From a checkpoint of a small transformer trained on Wikipedia.
Training: a variant of SOAP for these matrices, 109M tokens, 4517 steps.
Each number is 500 + 25 x the weight over its row's rms, rounded and kept within 0 to 999. Layers, rows and columns count from 0. Numbers have three digits each. The size before them is the row's rms in percent of the matrix's.

# layer 21 MLP down (transposed), 256x64, rms 0.259, rows 26-132, columns 0-63
101:508530504521487477474513516473468475509476458470510460506519531523520478539543522484528465527493521507501531517535485521499495497489488493527503485551550490493468496445479528481496482481555493
095:458555544487490529497475513491517461508506488534528452472476537479521498495503533476504509460483494514478553500500504489509515495507467493469499542463484475546490508451516497507528519532512498
103:494464520518515496484465566492512487503531480557511499491480513432521529485477498535501510518494469503515512518528463506531462472469540447506485472495500488490469492504529495480492489485519469
093:513493510486503532518469489492482484535518500502521506511536510546505502508548494497490497475489501451472475520550493479470529487474497488524542487504499545415481491504523545492500515551498499
096:510547488496526520494501510521465497500481526507488527465498498470503477535529489483483515476547450445499464466494521507478475521512478487471502439496519524456501507499550504474475529481473517
092:505456520478455534486517530482511500494513532499533491517490489500460521469535503518499504509528505510494480488545457521510482460515517483513507458505460475487530476510456449497541484494455537
095:462516460498515446512488506463487506496531489482490445476487521489519458480453553487499484490519462505490515499524477519530500513561487495483480497485492527525484503480482489511513466557483523
102:492520489550534490491532513454508463508545487513485495507500498460504492495499528503460508522472512474458457513521469509540535539524455450496518491503448527502513497500489526513511515515528472
097:464486539482516507466516511493497480490511503539491489506507522517482492496498482449518506491532505497504586519521452499475456515516475495450541483487535472530520540500489480478524508491481471
105:462495475490483519537479535479523519469466492501523521531514477521450539479489518534508558551479489471492519469460508530491544521526481479494513526505499477483479528487524531498529491487521498
109:496499518516563505514520510514503465473560474481506493499467496451504508510482503483503508498537501457557516508490542468475464510498508480540500478495484518484502541497485503517438506523472471
101:499512532516537453477530487494535520476510506519534486520473492533467491481527510473459458519514523476524533487539491532484512481505505537527533497461561507504481501492522491510491482481499444
106:483544523535466477495483467477515475495540539519542508472556549471504520518536490527500499535530546509511515494511493494517458498514469532530531475526509484469477504474478503500493481518505491
102:499518499492481533545477496494498484544494491461515510490483478480466471528539503543544546465541484507525530521536497473519516522462507500483478511462462500474479470522487513548504526498481515
099:485493500489539501481463490458499517544511510534504466495512500516476506530498484480515533490485505528509450520525487515443501475540525533501512444498523523512521488576487479514530504491521520
097:527500485510465466519479517475455498493510468455533497562521485517483470511519476525496511509497490464501524513497527458485489520550504478547450475506455514471496494543498514487526511494488522
103:498521455486459449455538504465470473495518510505526538498510507512513476499485463508523478474525490511525514499517507471512483508509467475526541505531499530468519435506463523527514489482536513
097:510476502530478465491531480568491526451473500476502450476496496528508428489478494491542499526501526503490481480486505518473491495480448494527519495480500493504486477523542496464515518520513529
107:496493514500530518500469501498523504487535507506481537491498453473474555488515529488457528512520494483508499433502530472510501537483446494499507496501484525471503496487447548503534541513475479
098:472447471466533512486488453482498468517521472479496510519493487479518529520506518500497503470524511510463539486530484529492517495523521525527476479470499509535508508495455520496554539493566504
093:486488478495540452538490528464529424507487516484513493514486506525468488523526496500492487499469517523487506476520511489536503498536487489429518508537534463470505492479484490526497526540489506
106:527519497527503516493452479503517445478535512496511518500497526542483495464466457471520511524522485478525548512527512491526482496522499510506552461523506473523514451531461480488481506482527525
111:478470462479514498457504539518481511537448504513530453493510492540543517506502502498507475501483516524462475488496479494517482543461504536491482492445505494501499461492504470528531472510551495
089:469523528456527509472508537478494463508534478500490553510522496455470488440504485499497459481482549517466503522457474489497503514537519485527505466497504489488467483500457522505534504501501509
104:474498503548495465499489483549454501462482518478497530489435500482515480527480542504494517537490473502494484496442470516513467515492475532488503497523519494485505520526533504497548497502448492
105:502530484491508508458529480501551497503491493558440528467498481504530513473480478498463544528540554526529485492480540526483524479493491529482533502507486510491475515517507464512488512476499497
079:532517516468539497515532516479501524513496541530459546533479497518468504484513503545460482506461542462500490500507457530499535498500537551499499495479504464483524478522518482517512460516513493
106:514453468523490513483493530495475516493537487455546503473534491499496457531498484503532523496500449447503475533545498491502486510507486541510478555498533507498504491544492498517499516507497549
094:512478501486502504524468493469487532512509471531486542488504453465533516475479527486483505518468486493518541511506526523483530498521565519513508489503487504457499521539518530492480572542512491
107:496512598473473519458547473483517527507463489503477475518476510469478490489457491480489520538480522492513515514492490523546480512486478480526516475502507510518524504499454505503511520493472522
095:516499480533538499521527486482520511462504541541453493504508485553524492518506509508532482500491503550481540492529486555479545494496497514517486482467520465515509452484526492484552494499519510
099:499499502474529545471493469512520537474496473490543506513517526508499544489501478510513482482530464469507487528497494531511492498511478492557462457505520561506493545465526489493489497520449520
094:461498481515509455526559529513483528520532489475488488495441500497507508502479497474472501502506512486502558480524504479460469491538520499450491496477477438468509493527501500483542493498504485
112:503501501437500528460528500488526515505504483479519457507539522498522514526476484471507506514524513540487518448530470541485469561492534542510514490489512508520538515530522504512470482526503479
096:513536477484532493523481498459537467544577526461526526457480518502499519466495496502491487482491498493477466527497542502489496480508527513483543439510495491486472540506505512500516486506481506
096:519455501471519493495523457544528497492455495526525555491545527487488487489507504503482482504459515495541478458486492508480522517528473501499506525500490538508518500513561486461501554487482491
103:506482477488518514522510480477462525519506464483509503463488530537496563510483504477529506455495480469511500499476524513545478475487510485454465530472524504458479497497539538519539517530526508
093:547479505518512506494537514478478509502520529484508502474484500477517504491501473546499499473504521537504514563493486460523519454491566484464485476482448478486484531521517509490506489492450469
108:468476527473510527475500525492529467470523508496537523544487502481514558494484515503488559472529500507518523499509517515482466533457516473476521507481473489489496470491490516528509570489484469
105:540511463509539464476496538493554485515488490527537445491526518473526539513494532505509494511473495513497464476521450480501523474497479496508482517458460522506528464479501505495527521520529481
104:486499499468516550464485446509548482513522495470511504486433496467491485472503534497488493553483505499520466493503467489465466530532522534509496507541493499499521478511464501492512517501520456
094:473469533484490507495494493545479522521507529467553450476516500489470499507520501519526491513510487510507504497486453500528473436504513463507471515476438471526496511473537499522524538490488482
101:539494494502514522491521493485512469493492490523524472498537493528483488530469479493538481456496491564507527484512457496507472519505469489513491501525490564546459527476467506534509512480478544
111:515492488488489502496465484492470528495508501532479523501547531527509540530509411477514531518507521532494471535492490517535529517498487517471476527465479516481489495545485495474506458467484502
095:469473542524502487473512488474504498545546490523498496533500558471511491488472526526529499470520509491510513512523473486482549473448491506473508556510491495481531516506497499541498516507497442
090:494537464522494515483485519498534510511475502521511519454493497530521479447526485504536530478517534480508578483504513504511488492546443513466490492503479485477510525505467465500515508484541488
092:468474477525534523508462497531431485523495535466548488510498505547487505493491541518492488501486515492460473494489483524474497551500496510465486497510538504502506494502477469524496485510538561
104:527508489548514504499440507489475471495484465528490515497472515502500495517469511516517529483508490490520503538457547488521490494434496514524540495513513511519419529510515538478494487486496496
089:508477523503520521516563523534533541511509454522485526521473502517517520457515522503521506507508521468484480518500465520493495531549503521504466498470464530485527466487485525480532461521504540
099:506497484494563506502539431517536543536481440498501493496491477474459503498482497532474465515537459496551493483484493491492496493518478469516477524497513481482465517508479482525507503511523493
105:509504520504542510504504485503486533528506478494500505497482481529478464485490502538494429429508460513488471529499524481536479495481495525521519472497514489498540473535482457504463473521514542
096:510501496521530502534492515546525510529486464512471499468502465487515489482531518452487529511533524541490490509443521498550464535489488483490517502495499512494485509520447524454532511523460519
111:479501514550521488513437486514507488518527557475485503534500515530470467422499505497518485494489478495505476525473450478529477500511477487498507491505500479479487566510520481496509501494510471
094:492535471507522521549494462525479488534508482500505481498536496499503545489492507478535514481515523473509501520549510458489512528507510454503533485531491506504436499505575501516493482502464478
115:516463516455499526500495473486504540508465500487477502440483490539474522501521520490496478508505557468473490486476498546485470473500503536504516465450521490496535537482554492498528520493509498
096:490483496479509473465554500522456589527496509491500530488465507520563464510510509479488495494499528496477538531453519498482509505495459501455512512520530516497515492491499493484488491493490527
104:543525486503499495481467486473483476520479521485528486522479535455501560530488535489486466557527514465489488451471495485506513528486515493519506534492475530484514509503504490519515461503516444
101:536540508454452521509499532529494487503546490478487532534486496468480473489478489543530519500510515490491522473514505493480478489528515476512492513500502452562509531505502478543496499557478473
113:498518474460566486514511495533471502495458531507491529504500502527534542483461503485536471509491478530508525490460507462500521489485518489438466493511517478560501490502496517480498478492522531
092:477448484526470502519475541461511471522503417517499530525519521510483484509516483516489515494491471509476518512487489486484557496469535472535483510493515516501475546515516496499506529514452496
105:518532477484500479515486508494502513505501478496523515470460458532539512494537507526509496507511509483507527489544479529471523548472503515552482469498553515493486466553513473492530516495458458
118:496465473486508487503552498539491513481441503506455535474489500517537541528515543494517481535478513510457494523473545504525483497519507481499454506499553533522480521501495512488503512514505537
105:487421461483505461530431530496526473523506506466504488519514496459528500447526474516543507529517492471505550526501519502500506483500498495501506517504495489497519486519474510533521521487525510
102:510512499489538485442526453516479498502524443532521524507475516517499530515466482509470483479494521490474534506474509513479559468477473481502471482500514548510498489502531455506506522512540517
093:519540530488519463510455525487487484484544516494476477439506503525554470533505550479498503498525516537452476492506453493515507502518483487507478511520505489479473463496458506496506516485473524
090:466501456501507492493472533476492477515496506547528529522526506475467500484502508499512496492501509540505522475503507510450491471455445425513521528528499475504499542527497508501471499465534481
113:477523463520513493503461563515531525509549567529477491515515542496486479491504505493500486498502516526512474495482459511501537469481470472496542517531524470462481482514479464489509517480511488
085:539512509511509482479507509467554535468536533503483480517517517471521504474491482527507555527466496494506467520506506523474493500495505494522490546497478529528504518514438464510447485518455498
092:507510525497518489468573485466501508475509488493524499489509491494510460496471485536505481497482457493463458461513533455507523493457481496481512483437508503482490486532487524483476555491484486
105:488452505455505519451507553523534514498529496497493513453455488508509506493529526539541539465515530528472499497503509515452519484509503503507485471510504458488508480503493496527535462466483512
090:488509498479427509492526477496550493503453519454499500459500484565480498524487508485508514506474508499468511504495492545487499517515466536497524486535493529448478483494509502493471500464482465
122:490524494577497531508512492480490489495492500497519514564492515486448498521488471453489505491490483523504566492483512477459531499528465513536485521526520504522523522514466521470490483527499507
081:528492520501483548521580441513498503459532502484501487470510528512478466493502528519494512472454499493494526471505500527481461525533508531533512512504492528459525514468508500492520533510509508
085:513518488505467512502599485482494514494497525447504532478469502527511536490494498502514481492496505537474539495473503499551480494457524528500512514502525454495509466503520520503525508515539515
094:493548510474498485483468532489496530550562496490486497526518510521508487497549452467482497518556470486527499465493468542497511531480519507474496480476482490534515479501546519498505499495527480
090:505467506448466489486510502545461490483513534506494510504457478509450502472544501500474509488496539486505507513494447461528508503506481501503522558474508465528536533484518470484482522523496529
091:520495499500472503527563484524488521495476498486526492501514483469484531517458522530483533492515504529520527451530530522500537515517478453512451496537483510505493502466492486553536485473476521
096:481503512507483527498501478460478522543539480474505468487498477483441459504488498467507490489519548528521505499479532460545505549488474444527489499488490479499496509526509536461477473483497516
109:506474497528498503498451484505479559525491496447495450479491483511501531492438473528500498496507499452550547508528538479510475472514520506500493505492509516493490520482524533478483526525531480
101:514517553493558460485483523505476497479512489486501449509547522504488523505478530522499485553513498479487513514527501477498492483496527487459496509499508498522480455471444489520467521502440503
108:477442503533472518517462466498503507476502462514498515535481507437495486487463497487498510501467503532513477483523524506504482518486524528445522517480456504498529526472498529460518507511551519
094:517511552509535503460500485479500529474476533473501515474485483518520542532495492483518516521490548506542474441478511515488528511488517471492479493512511483492548498518447479474454501512484464
104:495507494510557490511516520492514514488529497539554497525500486502499455500493485499492514502522497508498504543512501496495492461523459535523473519540479467558529493557434497522528513522495485
104:547547456485476501507473512502476524459516465478485465466457470506496516521513479475484509492498471532521515485509500518532525543519506473484518476522496512501481543549445536498505506529498502
105:519484490527482566498535463498521511480490459487513502521480461509495480526520463497488482483543485495529491530498541498537490504457501540456530470526510474510497499496472539528538492463514501
097:463456510496498468503485502521484475486487473502462515503534477528509507499529506529503480478456467521514532495521502449535480539494521513531510496493460509507488511467482577499483486458531470
096:476535485511481505531510477519500549476472551493494510485504473539515501474468434528488489486528491500541562534497480492523471525517530500520495470505482495483502503512485508531478461498473541
099:471466534496485541488511513521538520466496493492494465436498505490547498498491507470478525499503563481534505482472475494480528498507488465472523534498516495507509482559526488501478467485484460
105:496479543542448502458512493520500503490476515517533487507524507507465525506511480447518499493473479508493481497513478520516518533467482489522522519465492528541508484496432509482518504540500561
094:516476524489529492498502476458505497516516530436473494510522512507458498452496470520499448498503477472523480540501444552529469523539469516513520508476517494516514535477512502501514489499527514
101:472472538494467512499529487457478507486476469521472463480487487514519536522553543476482528506510498478521496488536459515508521461512520489508535498513552525498463451494468499494489535510522511
102:496442491527519506465452512529507474523517542480521513518530477530492466518465517542527490473487501474456532494523530449490472480515506487483480519517500478518500546531483527490492534485500505
105:502516495503534511560510467505508538538468512486490528478487527479464492520464476504493480460517499522550503575513531477477539493507499507518473504506531521482505452483512478473522492525502488
113:459491513473460482526486525477517503523506473516519475521482494501456517468486514491520510520458452524498479450546507533497448533488539526475518490536485495499516519460499504500448502495496521
104:489511524505542501506519481541516537514464519522517490470513496455540495471501539512506471504544501495496487537515529525479528532508505483563481518461530531520520493526502485502512537536504453
107:487485490528507491493498536510521534503487492472515465471538496475494475503538505523508480448469523449492530490556507477477449453495529502500503529518501525509546475495462493516470514474524519
091:496479472489498520429539470505509488530487544518527508486538487553507472509504478483525474531489508496498479508527474518508518512534540464479459529524455519507517485517487533493516465518482519
103:521495521468485486516472460464521453547514521498540536475533472476489475553541500515549507508509483495504485478479505525519516491518529491462502533522476514488502464514505497506480483486456457
090:510487460473482500540491544489468472501483504513469494521499507479534475524486507452436524492525509486491500526533486517494533491472528488512507514502500540516537483524482483481502559511546454
108:523488465496503467496480532451501515548516475470479554481539515504499515544502487538468496526470543542492500462500454457514516508520495476496501482504513529519471516533495477488516527524498513
083:530530484490503528534521481484541548514500505492510516473516525525553501522501495505538512456499525469477526523484533495536502524554497518511473493496529495498518504426496468498484480499488457
104:514481500527505535509503454524478514505493445503509524528530494474464534526459536492536474479515506478509430515467537526484505521481487488513463509529527529497516508500507509481494525491536457
089:560491494555511491496574510502514469509513485549516499508496551483499500545477490488504530544454521507472508527495479514526471494474484480482515505543511501503463497465482509499496512510487529
103:494431505457502488499490534504501520483519528497526525519526477494469471520478541520499535523516462501504454528502482537441505518459474484522480547524536518500507505487513499517502496472495534
085:513505522491523505489541499528507482529494511490537512468486480571516494523506528457481482463459536439500477463500488513480512500543474499507510481476468522493457529517503532489499455510512500
096:504509534496575458501509503519498487466549503481511512525501494463495521521498506524499482488492477527511502512523476517492503442470532532496529564502505500472487520517499503454464453519485484
104:490516555505474528514505524514518486498490555512471510536471503551495508524506551521498532470539508496544491483509534490487484464498482476501463502479561465518482488508462512507524494502536502
# layer 21 MLP up, 256x64, rms 0.235, rows 27-133, columns 0-63
098:524472481458505508491504519504574529447540466535477503531507538474526494487461495499504493459496507473521473494490527484468535526500523471528530494520481482461510501499532509496513508478533518
100:510526500519484547475475499546507500495508468528523468511508520517506530516515494498549460458539452536487501520478463471475519518502505520504480486451474498536531491545533508479536485497490490
102:510503512502500505518481477553519458566496497511490488507505531487494531471549502497512528509515497441526473536503485483497509498523479455524511512470503486453509536534499519502453520551488502
096:534525517518537505518505455481479497498485452522504494532524518459555526495476490489434500523490515504493472483519506524446483530505528486496478562499486506516541486494505464489488474506490479
094:491476548535491479523500501510517490542482485518484516485499518510497513550448478462491465491488519492499508486520557504486470533488477527505504517492549517540465494507519534515503506427503478
104:500522498519527513487508515522525555445513513503462499550515496447487490463528483505475490555520481512530497495511529492514511496499450468440489495508488529470522519508505505468493491453503512
104:518540463495511498535482527566464479490534479453444498487519512482490504555467530474523493493476495528506503511471487530499537487464544488513485503519502504516530530484481494513530487515489509
103:526542473540471483510488490496515503474491519504497490517495544474503493514452457500513474534491523515492514483519461432510486490503476466518505489539448534513464535499483527496457492520484530
107:480558509523466496526512502469539471522534518515458463524501514503529535505511484502450499528463512508488434487497511522533486469539532508513490471504506501476490477519495485477472481521526473
103:486483524545467493466491532479488502478484482535489457461494514526548490521508531498453466500505482496477498495499494519494447493520532452523487521551505530510497482523515497544473533533507480
099:485536506501495527455506508479545535466524515527496490477502542495527481479459520476476454502523481479463495516487520500518536532487498473549481458457506514524532477532474483524482494526507514
108:477491504514516450520460515500504536472551527523496479459475509490544527517510507482488511500519466517484548481529480493496482509481506530448561491508503461493486508509464513535468479493463499
100:503514503470497515468502483511545541495519506502495476551509453485515493476467466506496464494478555483509471502502481532534485504544492477525491504556489479487527463537486495485512505452500454
101:478453513543492483457515471517486562507557518503467489489514514538489500494509481521521484496509501499501539490521487510519527527505520501472522492504469466467525517477503532523571499541491483
095:514469475519497441483476460541511513492481495503525537468485516492477500465500488463503519523508499530516482524500479501465514530544487487507438496506532509537449516506525529460530472502517510
101:507510495478488491534557499493477507511483476535451500459546514523523477507481497501508527507450464483515500500514488475494500532511510479494457452441490502488542507533543525496486475516472477
103:493503499534503487478516499571512500488489528498509484496465536466531505474523475467457547500484501515505518492523433497510530495479494484520489523550487494502517483535489510523514483514475564
100:469511515505499513487493503490478460524526560508480467487515491478483528521480482537499511538514511498491508466553530466472473477509479467506489479517495493444537479492517557524515488506540536
098:493494492495441518478558486513500500491498476498483443559490518505527487472473480479487485491502516517512544484520560515500515512525519490508495443486444521504506532529506520487473493486494471
094:463488459488430481434493532519493488523483528483473494513506485498489554480481450500511489473515515509545486509470489516498494517511484491505509482540506548511545491500511493461485502540491491
096:497484486542522465472475463501496473528541478502511517456449560535499453475476486483511524490508544547492538503508486509504514471504499490495496498510534524489507462520512543514525490522481518
102:508536468541444521484482491473493520529474539491479541543478457513517494491488507528484565505481489492498508474524465494489525527471523462498511528506505501491509482515489462505494504513480560
092:461507486477462498482519541496473546473467509561530472535507497484510527518492526498514529548448467529492469494522539480491494497527490504493475526524507485542504500510505510497553475505484506
094:509517515523488551461517494508517491497507473514540522478511478520490485495503488505485425491506516502505511535484543486449495507502514497523489536529486458484476518552501549539522482488471459
107:532526482455497535533514476500502483526525532506500475486541490536508491512512458469496487526498495520576528469497506477500534492513496498463519478482497454514512511497545518483561486485483487
086:545505548526491507499522499466447502502472506445534483523506535498506464470477474472496489523490470501546473484486531495484504507492520482468561494516550499495456507486480531516490496491502523
109:499542485502483487549512512534525527490530481497474527538557473483513498487527503495531527512486499484476518490495481550474527523476462513541482524495522506503549524514490499465535490508486558
099:495489513467491520493496482522544544474478523503470476494482523511521520517506482470527492483497454504513502530481519514495519471502538541487496488539465467498511508491537484460507443494429466
110:490503527519473506509510452497514513469533507524495519519523516543546486518518449483536507486473498486514520524431481489448531460501471480500491455457525500490479504504541488503496501475500485
094:501481528485468463490510484505522466476494485504493552525518447484511500531513520496478537501520517496495525527503496485427531485510516464532475481515470489498537512520501489540544489507480445
101:468510528499484481561516484532460490499490535500470469529518523469518547473508473514536467472493517550451484496482525475472507473458517491492521479489489488495532491458513472487480511485519499
099:544513486526484477512516460482499515506486503491531549497507489491518459498474491483496531511506514526473489467471514529539466485479507454490515524495563487525484462499535493517535513460529449
115:444530502538483516535477491491499489539491524461524475475507484468472461484506459481517509439519505453545527483488538540483470503515502510523526521504497512476500460507530512484515495507517514
102:492519473524487486526543505534512513459462497474488511508543470534504497472527522480552513493497528494485473456440541498495496504489495523510490570467495494464520520523532510508488487479507506
099:477509528517501526479500508501504507502506516484496542518489517468484464502522452507545522472482456513534474466487562478524497512506476517475536507488472494516522522513518554525567510482518507
099:530543550503469518528497482491474465472457493526461511517507473495522456519493487496456487533506501487462503505512521465536491519483537507518502527488538482458479509486480465489511494478446519
103:513520524500498524488522475510527459482460517519478483498545520491491494446532509506526527519479443466489507468509492520485483552511493485457507516526542490498532460469512502481460494468506533
100:499514543514459516485488479476464542542526515479493493478493457462464462468536489491502489493483483490534501455528486509505502538483490505496458501482491530484512472561504514465461503489497531
109:479513491452493468503535451513490462524515510452493537459521539516508478510463494500504492518503527520456481474510542535491479518533512543502513534496497523513519529540481509519465468498482508
098:517510482533467518489491512475520492487561520514472468492475535457495507477485494517476500536491508510480501486533483450551480515482500483541551507458483481478538517507512510535545485518479520
097:520516489463513471505507500496473523500460412490512490479517512492477497552486512499477541458463483477503474474496491533478508506534514479488479522527522491448491496513544483534526479509509484
106:502464502467461501513501508495433513472493476515535515472500520511483469486453515489444487531490512491496507505506517488510518481505518484476443492485509479496543551481529509509536472541475537
107:459501534534486494524483515469467465542510524490485507499501526464505476480511496529468485467500588505493505485518468493535518520484512522529507482486520534476547472492496491536488473486469499
102:522514517532517541514504481517497547454497494515486508498506500497494524457474491558490510512487506484469502456492499534496509517517490454534506424455500494513479483509553505487489517540486524
092:519462473517514506512483499520531505440504496465478509483520545490485493480493463441465481515448530482500550482496453548507496477494537473501526504466505508480520524477513519493530509503505486
097:525459509497476506482512525518521508448516470528500547477477526492516471497486461513501546539490530498506490490531496466494517513468516491526531513553482552525516478543528473518505488497464481
097:525551515508480445452473490490521478457512503500501501492486533520511487531499523498520537455497487507476556501535472549500506501505476486506498522468512532470526486495538463502478512477461522
093:465514529494499466481538494452484520493480515486483434470528470487499504504504466499512505490519522524443513464543521525471483467488536493502548509506534494517464509548505473487479506496503516
094:438501525504486497491465529459502558530507557502446505501474507480480481490496484516546492514512510503481515490500504476511550486526509521485510521495493471492491495490502487525488581474482488
098:512512491510472485506502519484559485502499486485530529467513429506503521457484449506452496502489503523510487472535489500516481536483537500492513518499542457522518512470550491541501512528511488
093:538507537482452496513466493512510546469507467505520489558475534515477491501475531515485507485512499499478475552452497564460489541505492516497529534493483508502515503491527527514504523491520517
100:485548520465529476496497487510477525525502473504485466487570489497464485500498480472533477506509486490559513445505498522488523478481533517511490479516518511518477498532473535485550511539508476
099:524512552495452478487481533519464522501520512485505556511480484552514454515469518473501513509484497529531503478515507477510485475473488515501471510479498488500492511543520556529533552499501525
112:507518496512524494519475490525535534498484518502518511463489492489464505519476506539493447507466503456496490501488508581518502514518485467504455492545517498447486451502505491494499458538497509
103:473534473473473516510475523491540482554511500473496470493482487467504525564507504522507519510470519477474484500518534489526462491468467485494480507523522521474474514477499576526514480518505486
102:494484489480482495498509478496550519507508479523502500505536520553477520538519507512457465489503504469543522475521571489487517497475485459478482511537515482500525495535462464498523469509456508
101:467547523523487525482523482485492500493513512532479523441511509531537519494486468488467471519474559445493501496500540514523496471439518479479502484495488506491489498478526514493486518506453475
105:501498512502506493441452561489508519487499503482440490508487523469544538526482508511529509501493512451499486469470534496474495490520464453497504525489473535519523513538496516491516482532500525
095:466473507517514499482492490487507518479481495521574497494538504497532476480550552486501480498520485461491529503524524550541467473503478496451528514524522494479497497517503547541500501477490503
095:503513493493468499520511472512462537463501554526475483471495521484517479501482476499440520507480513502514505473492494492525529499504510549516494530501503428473471537531527493524505510549491537
109:546554466477484505512540453508533443531467473530475514509505497508507498490513449475530490485493497460517521491519496480493519523480514503489502524468503486486510552534499507525474465505465521
100:521446526531517474488492486506514456518535522513508495499520508512537474526468507539512530494480533470482538484522475493479510505490456469504474500476518491518508474524510530573485465509524536
104:470508510539478479493483488515555534514503517496494524484480510494506485513484517527499537530474509498529530485530516491487555497466476522491547491494511505518536449567514495473462539505517471
096:523527493523511499518522510438527517519516526487493502482509495522508509446476519530475470490488462518472504473510493512481526523468509502497458450523531496486545495488544496532520519557505541
101:476522495520491464523517489497515539476457539505522476481508528511517495485495486510462491526443515480490520486487497500522469535524501520485506485507537509528528484461538453500524490504417507
107:520527508483495484518490483489479528506501472483493510498498474529505491541472510536508538492494545473484491478497471489526524579468524532477491489480509519517468502549491502541473449468466477
092:500487500518509487501479516505442501475485536491537463533489545531485544492487502530497528477493521498515510492503486442503502514530506461448521500522492482519539512526535471511494439489498541
096:472501535499484528494504508531533493503497505489483478474503528518505517492521529490555521489448531523495518508516511507510511516513483453505503414500511500552489492574470476489512505483475506
104:504517517523506499486477432534507505462570498504506513537529510489465472475517461501563485495500539539489507501502531482475527472486492513503487537485495489512511487514513473470506547484517522
094:478508478523491513441512520493510507469485467507489510520477518466488457507471516487468519483490505523448524486493485457501532534541512476518492536527537525502528547542471533502480462496496518
106:472516522527505528501474491506492529512468527484537490479526494500487485534567458507507499471482508494457510498537541462502480491511503494479442532533520504475498453491534501490524522476502546
095:451524493511499511489517537518497507513522526498482495486510477492514491549523507534531459543532503553503484483508482489519468518506526463500456505495472533538481526523512568496469531493490476
104:491489519544502467480525536523531483490507520518475472508520507492512453509504507527497527530486484486493522500489488517449442536522486509493498530511488531537502506562519502468485510505447446
097:492494509512507498477498496500538503486490508539530484546514509483487512511504518501537464522512594554487477499493532490517497461535464491514513535490504495458483530494481531524538524508469504
097:508536508477484456458523512485474500452519451446492479544524542491496475522517490532502514484512521524469498520475479475477528548495520496492483484528520536507493522543491477509524481501476474
104:485516524510516465516516540485493538491468488524479454527511520511486482453503466483491488507456523488478488540478477460499478511489498521481515510509535512479537481533522505476441496544519449
092:524527509472513510508437442554516472486469475477524502502470444497536491511502510484518518529514489501543489509527503550518453508482517490493508499462474472529499517522492514518528498528487500
102:497544532444494502496477535460491449476494506508502510512508487501492470509509537490452488538504521513503511495496497491505481573511492488487506476491517501462489485481533460520492496473468571
100:480511469499517501529507517495512523483489556497543503503502474485452475506482461487463519495510561498499469473525525499501504540528486500556526481514494469487526492527475512499541438517485503
103:526508491505481525525503484474545495475491481469504514517527516449438484495468522480505488503513541489476531534513513513462523532552540496501479463507546492510473506531484508476509514535461501
088:496571480510450521506470507538502518518487494493461508519488501496483469526550498525533497475510470493490499541459504489513479500521474511488481540475537493515492465484525556502541526509526506
108:500490466478453541492535479517493449511485543505445502487500471502510497516484466496520545500493520503535463494530503528563509491495496470501544502491525522484465508472528521492498509485455516
101:457488522494499520511466495479543528534515502474481529522516527510485535507509497523535516492497481501499517552468505554488530480519495483474477503481526476521450472543462521510528497494456459
100:506531519507475432510494516491522497509464525465500460537486485505531533525458509488517483474512505519566504449492486495503479520533529497511505480489508452540511500492540495502482509538486473
100:454504508506469473471503497489481533468540516486471493532458518494576474489483477514500467511491489488519506454482534477532491502457465517537514445513512476504508513513517504531512500527499520
101:511539475483517486534518503554518464511493495484435514503536488459485486493497505501511462557482523477495524467501481530493488461525474476495493488516468467509505534510512484495518502505462440
098:466468471509475480515476450552507511493525475486466510495449523520500506500522528490465443522490492487577516480530508479471496509516515492493532514503458487466527497479523507523506512499497483
102:477516513473514486481498472535518469462504523497467468429500456499532486497453531499489485513474502536489516504477489467521554515540548487510501490532520500501527515497532485471501540490504498
090:450510535494451468514493524509475491515505476469513455512512515504474489516490486519535488494514514511514523508509460476494532465489480502480497538502494544523449529564538514465515484510460510
109:514542517500471511541484539492504495484503530466509501528536500506491481461482452499472511492487533472499500527490464469460470545544534495502507508508544490503482520478465492502513448527463527
093:460518460501479476509513525504473539525510506455505521510496522461563510493508479503516458522504476527470463521466529536504474494500548528483525460491515485462472526504515464508478488508487490
098:540535519498507470521483505510469542471527485470469536515481509476521487481468448474470474505481478501481507487488474455511484519492502460509507497512503453504502481537477521461550453524479516
113:481525518498502497513518460487480495466524529537459493500520494526543520504524516525484514539515438508495490455492517531465491498487532496540544509513497515522492510476506532543460514516464457
107:452527518502435488489536492500480509507531473509512531515485492498506467498533476508525507504495495490515506488517523465524463517561494479456501484484521482469460525470480545551502505545500508
099:538545531491472530487482451497504505501537508494462505484532543535513487507521500530475490543505509509488494501479475479495538491488471436543493527500486500478492518485507497443514504467457486
098:524492528574478458492470527497459538481483504533471493469499544489516509511544467515492532521451507492522481521469513516525482541494504497483513482491487506496484482465512484482461520486533479
106:503515513507505470516491491495536534464540502503537519491512511468537476426550487515492520554495505483472478496507502528534500509500510549478500450504525500479476482502528489532474529486470485
091:516473508540498466509529475480474524472524474496475501517545468483508504506500542541542498508475526526481473507486517522499480515488522532508460490535514472435491504499544529526490513477470463
104:489516526524488498485478521484479489494506543487434496493530486466518504431508491425504497524481519481515512487507482503501487528512524501510442537487506483530503522468489465503497541514498538
083:474511508496490479477498566549546485506523517536481518524510462475481511511480506487475520502475473504480482483501472482480508529492508489522502458571502452520497474509495516495541509452528508
091:496458443463525454493481546448481506473493544524489446453488511511503486518498496476485498493532543488497502470508519519500514531534465472491490486487510500506509516518490533534487528527525498
094:493438522472490494524504473529538522502448537518520449488516489518507511512531524532486523517482500526502486487510551509523465528492503504472552483509534494526501511522521471508552471488504519
101:537504519461474487482475507499549506509502509448480476537486498529500503512486468535548490499474513483544513482510536481539491523515518499477469470493495515490489497583479481481480508528497469
096:506513538457507501496519504496546465479484476452462522505494544515486516507518466516520479498519481479450536453556513484489514532465552465509505480512491500483488486509530492518538493499520496
097:467492475533443462472532513500502533505457503536461477489484475521518500459480488464454525511481529471522456481462504514514514526522490516527537498501501502525518465510506521497504537514515469
105:521508487494501435514504521563504513508504512545499487461495515427514513513508519507549534517484501515481480473477501497526530507530475480516527515538467502468474517482530483474503509487462482
110:477519508536508491495493526537518524493483485509457519489542528466500450486512526515490522450481471479504470516473553491513500462475498472494517484517552526461462498493530511494506521519535464